config.yaml
n_layer: 13
d_model: 160
vocab_size: 8192
positions: "rope"
tie_embeddings: false
lr_mult_up: 1.09
lr_head: 0.00318
schedule: "wsd"
batch_tokens: 16384
seq_len: 128
dataset: "wikipedia_en"
Each number is 128 + 32 x the weight over its row's rms, rounded and kept within 0 to 255. Layers, rows and columns count from 0. Numbers have three digits each. The size before them is the row's rms in percent of the matrix's.

# layer 4 MLP up, 640x160, rms 0.148, rows 574-594, columns 0-159
101:097130145175112161130171131196111136082104146138109124042136134146129088161132138057147108131137164123119119183127139181122140102179136153125170128133120135132163190078155128086160177137143202133119106182111139129170113155135127126072133176181113116109118157134124080128139148139058131086080185104151064154118123173160145150166092105120104101089148152168169078115132115107127127126111070095069151056092186078115094171194125109073095134149100151169151109143135174128146121108148182
099:132111122109099128111141075176141117086140096139076136153187164075105143124172141082159117135200061115142094087110090131105125194116126077103110093151129132070072134152181130193090161147116095206133123123134113144127121145103153114087133140105071150166113116105135089116143169134157104138126099154072138106130144127127165168143120191149124099093086133141148155186113138115099064107168121179144131095131098137134194116000138083109099121079144097115153092108170118092151120154146169
105:106152116179140114121101152161134150122069138178124102066126174100175119120079154127134097105201143090126139128145188108132186140150128100159099073137112163179116152173148115141159165126113158082112124138067122154166099126186136111042127160081142112172141068128173093094144160194067148148100183100114075142138076169139142115093172111145077061118092126130092123110088088177102074113098114110141162077141087128125131146140142136114112150115159130191158113142172119188140129159148164
094:110105165121159081106068114181103130129150097143108207102170138152114139128098143164120132121116075183156079118159097105117141110164180181115076150083135174171135145148157130105130117189122110119128128172089130072146111139112165171116152079118150154172154064139127100137126098093135138126093123166150149087108087120158143156132176072156082129020140139113106160150132055103202141062101134125105122105120176161150166144150100119137133100091195091165136105155149100110090071103116174
091:186170161083167131113099095164152162055120119174049133020113141132135122138126116143155107124130101145123151111117084142123090122155084129089190159100123134138101095196174149164164128126110137137154123093147176089153150133153077070094157132094142089141149112085115102147125068140097110092088124108145108078108133085086141168096172153142107144126112149062155171138163113106052069112191140118085137136141126154128139115096151135162096154189152130151114130069146086105066136077120148
096:107153088137090114128100069146095135132106113112084128162156120106122179185147161076151104093158088134158179107168177138090167162122131115086178131128115125206053102140176090106048139116116149129094125108162141124127087136092147089090092142095162167148141120164084106151124154112127065117129093155177072152128152052068132129074100175150080123145186156134106178114146159135070083138110112158145129113096201134080144084123107121110148196174088134136146138115156105141126103126140168
102:120095121203067139071153091120162191080159136135090156144118123126164136124132142121138116112153166093148123113135123170088149126112085087055065108132131117066075101130126188084111134104099126171063109159162034160160137165116170109139151165107070082098195059113111117128141132071148114109173142118125076095100112148108100136114132145106133108136134146139143124114142115128109108096137142127120124114193175124110101171093084083120066125127069183150124146151148124172163108166207148
105:139182117126123131129131165110179161114175103133108105121151139149133110140147137074176107153166097153136104244101151138135161134187087177122166105074148137054071134073116103113132153150081142154179101123134132094178121161135132060055137191150107134130144161100128112105098110171094142061131106145122088128153137083142052159156103197095143128186149136158141123185138114145156123171146107101140125118174124068114109092163148103094130167146134180169194123110139105176145113116143139
100:225135124100110133112123039156123174127158158174130122084124145133165149089130156160157125105139164164171072125125158137161140134144105157167109159140101130132104105111197142105071076107114159133067126132166163146149144132148078163116138155154081108098071111094133085132220050161111104055109173103067125132156136163149129121104156098124108138128090141164177131156101137094077129115154165120146081151193105130154125126133114110192182161174156103178138142123136112118162110112189118
102:145109091082128135105166102093098120138117104121134127071135146112166131119128110167132096173179152089111101187110182116130168111171134174167094131152138145164092112154230146140146112152116152105136063082163083116192134130131140119147144136171119130194133167118145095123146117150141115123070150112100134111114089110172128137139110102135164062124076123121134040151135108090070050094122113150100157109089103096146124118123118144094133118162026150132167111168111148098113134110169238
100:161140110096134060042111119165117161124094159180114112070160083113205110127076115141127119094100145056117172175124156145115090172149099146146097058094128160139144122115181096078141157114142196132124124211161166139178061101083150105149139104102136145163115097136132112080098092136078097123104129151126097113121123106142127172134153159065120132141119090080111128150164124108138110117134109169124140108108160097107074109045114141102109145082099134178175123172171062154115158128141132
096:172155069067109137072096105162184102153193110130070160129125170173156171089116110145121147122130057114149117116098108133144142161146117118087167129150073124108119088076118133106119128063148153124103152122125119178122107200147092119128176161098131094079132107119094105093130131110152126143139081091149122067141133068172085196121091127114086079185101109118089176192158084089095192064134152138169052145167177162150113159114127110130112108124141118112118114089153134173131140109120107
091:120142153151103146128154074163168124119098116150097142115166153189151128117120117111156099139139042180131134116128153146102136088090114149092123074120150152125120090117099146105098110160098118136118120140115085131191132116148148135088138164118121086099064133129099117090172152050131104104148126147119137159123088180146106209205115163122095087153118113166050098218059162141144098167063128103126212093107160143095160123103134124134096122160137126142222123134176160159159086108146129
104:174136133099138054097128147173121114110074122172048123134102100170150102163063109111198164081156061167128151099183150174122135122106109159071140121142091126183102114123138123201169085086130159131144064096098146108192150111077110143115124118152144128127195181112107081101168145125117048082139084104096087117119095087152140171091133154105135163151182120089120074122183089098138146149104175113123155124112118114140133136128180152122105176170130122139138151095144130111121152092163136
105:168198128098078122104139139124129134178136122166103115149130124168145143162135113138143126103135092151233143161105145071136141184124146122135204107077124123153121089083173114083097107086132173133107094168118129150131119123170119152117149146121153097109144147092150077130084028113108129064094129135107126098162110152129054112096173174130126087146141122058124164135153113111097153175163163177149081097097155128136116068096137122107154130107134054211142086160155133081172101141115155
100:221149156101137148065138145167138119074139111142120139066134114131156114136153123183153104146182135166122108135150123103187120144174088088142098171078136123145096121172077110098133128056108163137112128115093111113168112090100121126127146111135091084142133077143114083074132086163138149032150126049130090109132121119112133105087073164113034083082088114160137106171137102126125114176123080104136103102133178095174112163185139081147094150114139110114080118196114137127140099128129164
102:079081097128070096126152153130161150135163150119083162122133169115121103133121144186178146110171115182096108115112174124053120157072127098132045131064104106131107129186140114117134118066102104153124074079147110119122147150151068080127158140143154123123099107147147107158141080121147119095110126181138145138126129135142128133093137208110117123145097184153123153114128046126122106140110137147153066153125229193116174161084091126135100206071133128153117083155143095126140072146150100
097:119138140126088173099142141191087129086129144192086168125103138218168185136114125103122093125140102183142121175175161123132151141132182120126187096103166150156128163090104140155160136056125115103168102093093147161141133077104111149048164159171072155122149123067131116146161103134063139105104121101147099106134076150145110189135155138128107155102111076079125097104119124114148117176124095169114140093136141157154107175212164106109100129166124142117111150159113128199079138129116203
097:185178141136125147141135163136078129222153142137109127117134156110119140132142107138149130172145097166147072109146164124124148198086133184101135091160154171097083113193095152145146088071169121118160068102103084113157155112152079087118156108111076122115107097058120112153152126194107102083168057126092071083150108108153128155147106163112154106118150118166137150106125172129138139245158098176131148100137119121136172142132165088118170080145119156136153078098180129116148114115168144
097:172130072163123055089111148146108172130135091129112086109110113109152114135104158159146139056119093122166125152193142070110158119102159135074130132148081194177097142124160150148123112082151205122093132092121117098182101155107170158104139089072155151136124131086078117121161178099101107152088157142120125062134078123134116115118146099161144077140133142072104091082102102123148121104072091123130143092068117218138168132133122120116131176139132077124133097131186133132139128182198195
105:162126104094116109143054107150113190136164075164105163081121122159174170091062089151118087120168134148154124180163144094164127113120135147155139076154163123186124151133146113095138124112143169081091106146150126091178088197106110136136124148123126130116107159105109078106094046131109112115141140125142118120131128159087087157138085135124127067117118139131156077112108179086132160189181113214082142122098133104134148161153093145068121176099057117145150102200168154129193082148124164
# layer 4 MLP down (transposed), 640x160, rms 0.14, rows 574-593, columns 0-159
097:096108078117168127107118125133158093134132093128123138157123120085132133141147146158114136159115123144110139142098087035131099169108112114051107083091174130113082092128104161086111114111132176094126112106107160098127215082114136236134090140082117119092166111142114095092150087111163249122146097139058098127143168110100114128103112125151107141120146097091135177183151126168132102133159097188123077128154169166100144112118078141205137154126171122124136151137138067145113116174106097
094:108070093096154088117143150100134174137141155147143164116094124107167144132072202141063168080108083147092133138142160128117143163156140141139137133165156166117173143099161140110155099107076152084168068109121153074108162174157105097120127081090115168091145088152167117108141147180092099125130146118083066148138186092101073169123103076146123144164183154136175114134139154114148152130170142158082101143094112192144110163111126118101169039100126139084199187137135116103171185145161126
102:125072159138161101111170070121112110115098086098090140144085129148129160136088131103097124109103151135135117159088082116130137124114093116103132068093204107039100109107098102131092144156103127106123115159160138181043255158131115174123139155126133146108084112158135141148124125118146197123117090156089142149136119113173138143153104124159083154167180161127188116129172136121144140200197127157164142127125109150129085130156112200157103172091138156154177161108118099153124075116097109
091:178126090084121180167099122083154130111165116096086099097116153139106106174140097173152150092106125165117171113134155134180115100113119121120114114155177097132058080171098116111121096109183092086111157109095061088154149099163126165113158099156109105146120103093105064185169105130161222078114157147109119151105135090118148163139070081164129133139118158148130080118115171168144079148126077109141140126097136130144154178144149083116175186119145152043132086129075151179147136169186111
084:175159089215114104142137109080139152156160106103211130170203138140128086187124143124084141100109192122101134132179122132140181092170122142124141127120176154153163127133134162113131134123129169134099111190149103102182111054133155122180217102129075173138131126148146121191149160145130080171095114155127192080107132134151107117095160093160135106165166126187137139181133136124153098114119128163139204087136081083147122154106141144100129093097135158125095107183105100143091089162117132
088:078109085129132135129155136077104077117113081131177082204087102072111140083117146113100098115131114139113082148117141118101157140137130099135159157084131130111115166142147070104102089152147102129160107162148122145152143184143201134102054092134117105101132122181085139197130117181125130134109095155164066137152178050112090141114096150118103127181156024133079096116148148186102119127123115089153107105122072117148182100148129133159145164198106152152154149143077160082147146164129086
103:124141081190104131110107118104122170143163071113123204112128176069164083156115118102129143142143164160171107118138145122117139150113108100131177113110222148149111138134128137099170125113153103138123049105158159125113130170135126200131122145170106120134118086058152135116095085079167227157129118101107109139134150161092119120144077129154176142090121166099123147103097121142173127089142124053112055150152177107136079136155040105147139182164120116119103181139136149096162181133161106
105:129115026090172160119166169156156148106085145153160081167106130132165111098176153098093141083079156134141120143136063149087124108144139055099084170112138110171122139161149097097148104110210126194179129151156152155072133088142138126119129154149133120163131148118188129080164094105133126142091132108139126153106102134139135121072104140125135131067104088103106119141103079137117140123184089199109155137162146135105113097086148128192177097156178066188110155157159135070137118074106102
100:107129162112132125049088127146137065123156140095161097129114130051093088157127107103104119087146117089118153144091145099093126156120116121106093042119130174161126222181136165151163128114161110174136142121066180149132136153077155185105157149129123114179109127116153128172133135141124183102161130128120093123081140198154158147136112132079127130139138134177062109152061164158131105130124162137214085083099082135097070109095066121157137157148131150078103158141115127120065086119136125
094:115147109153069067140102159131109140196113176168075150139106118113111112124148156102082124149122107163134116113077124101118138097150114099066117081157065167034133121138116188110090140157182092141139089114151123082090093140148189160143095078136081132134130128115087130154099158088174147134113076129097133084130209138171057112148146093157127176189132132067175118144111146165142109152183145104083083104157150114176117111102133134183130104130193126182151138119127122080144163150118122
100:119171141131124135121140124181145076132129100100094105138123055089051087139145127167116154144131151104113123100119077109086065118159079111116082080080129094117174094155172068132160164183088172101141113126119109125171119088103126077152123131106184135106138139149088156063125100088106101113133139149129076186149088176138076146134132150144151135123079111114067149114144099145078135125131105092190210184120148139080137158114187089120055070131143122137142152119074187119109149126132100
090:095144159125121099133145104084115178123097110143152119094138172112123103120112126091076162168168116163101106136118143068151160166121104114150113180122179144136091077140200173151080052126109102142158141107169152095113198164155093095111105078081107094088143080141154151061112115152082080100105111149120112173174128151122183165066055170131126146125115127070177145118132098137101099187102071097075144131078142123155093176142103138129179124106136109110109177139188122083161147124097114
085:187128057106176104118146154091125079110146194085122135165184117057073091144109133071134139119139163114134153138140120098121110135109148086140139138164100081101118176111146099099175104175166128149090160122148136114122114109101093119188117117088145103123161129083133143140088133130124142158107103156162176099122127135144122071138174166126135146124124202146192105135182089118047095107107129148095075162079150171162131178088150115122183132105163120088175105039156118169180132107066130
119:120128092190159097082088160094146128084160128148224132131164151171160135111179134202090129163100097135133104121107118122102110133142133131131168130131084134077121133189152187122151125144091162089132151164053140112142108128169104156164140150129166177128167106189137165117091145118132173140147122174120189125122101181130151088134139120165142140120116141133116149154048167093183152111102152151120072132144189095155115107119141121161110074103054125174042103163081097110160135084093108
099:095175112134089160097114110194109045127135169121142147099145079104140142104133171150159126184083165163115102138132160108164083116106131126068126104111078156061080168155187115093082116117142122143132167166126119130079085155159144102162149155140146094161079114157163137124127100128104139136136150072190138049081088138126124147137124137171113092085113134161118162103141191149073107097203149125106143103121141174095106138151156132148145112068120122157139136208099118144172201087073117
110:110119135155112126133122114144126095131101125096142173112107119085108000128132132130116125163125138133107144117134095128110144122129124140164126086126208155157098193162111162123117117136113114114160178161107129118143142128142133255134101119151141087072114120141137115106095118139139255105127099099116122133114158120114116108207119117121123168132123180141082147128176130104156118099114141105113037098154115078141108116109007138131122127138134122161131141127135142117113165145113105
101:133134051140158165153116170136173188109144161124166171133105105070174100105132146110109154136131103152121114136094101149081149096114142127089111110114153174127135151150142137190132137232149165145163141112153141087147139076089074164113083176147123143124112123106138138124133083161109177137080134085100144125163113193108086170126158127065102139082091090118076078108116056128178114128114157049079049135116130151139159131138065135093088135173100104100137147135156177149139101104089165
100:080091089186189120104037099111143109090079145133103092080142167094123052115145135111198123086134090148133094156152155076144114111123142160125112145161189109074113099115146114107128109125149151166155094135107157117121140151119130143136137163110095124104147121089137095154168149151053167109135169119155114132134147151100159106122183076106118116105110148153136188089145143119141085121085107116120068138035091156089144163109150130162129042148104095035169142085117105111127104162150173
097:115079162093133175096139081100163142104091142099155165094153126109127096101106078119149180155201083130098168155131122074179122141169144162170100193135166087115187147108152134104160056139085153140097100119133104196081092147123096142115137160095136172155109135170111082176085135123130150081138137142099169120133170164131127113138127101136122113151131174111118149127180121146165178126127127098141007197114155101129146076108075089142137096167128094050141085156099118128144103120132127
099:203105160147181136154150103113157127163056184148108173159147073102078079154168169105066117160130112128172066151072112102090152111093128117200118148126127112040113127146159089097152075137127115160100161114104130150128156143172148092112089134123107070169092107146163181143106091137087133107134099136153149131135199140157105111133136145153123152126094187117154144116142115166115158185164185129187165140099133112135108120119159095149154095096123194162087129144070082154109079126093129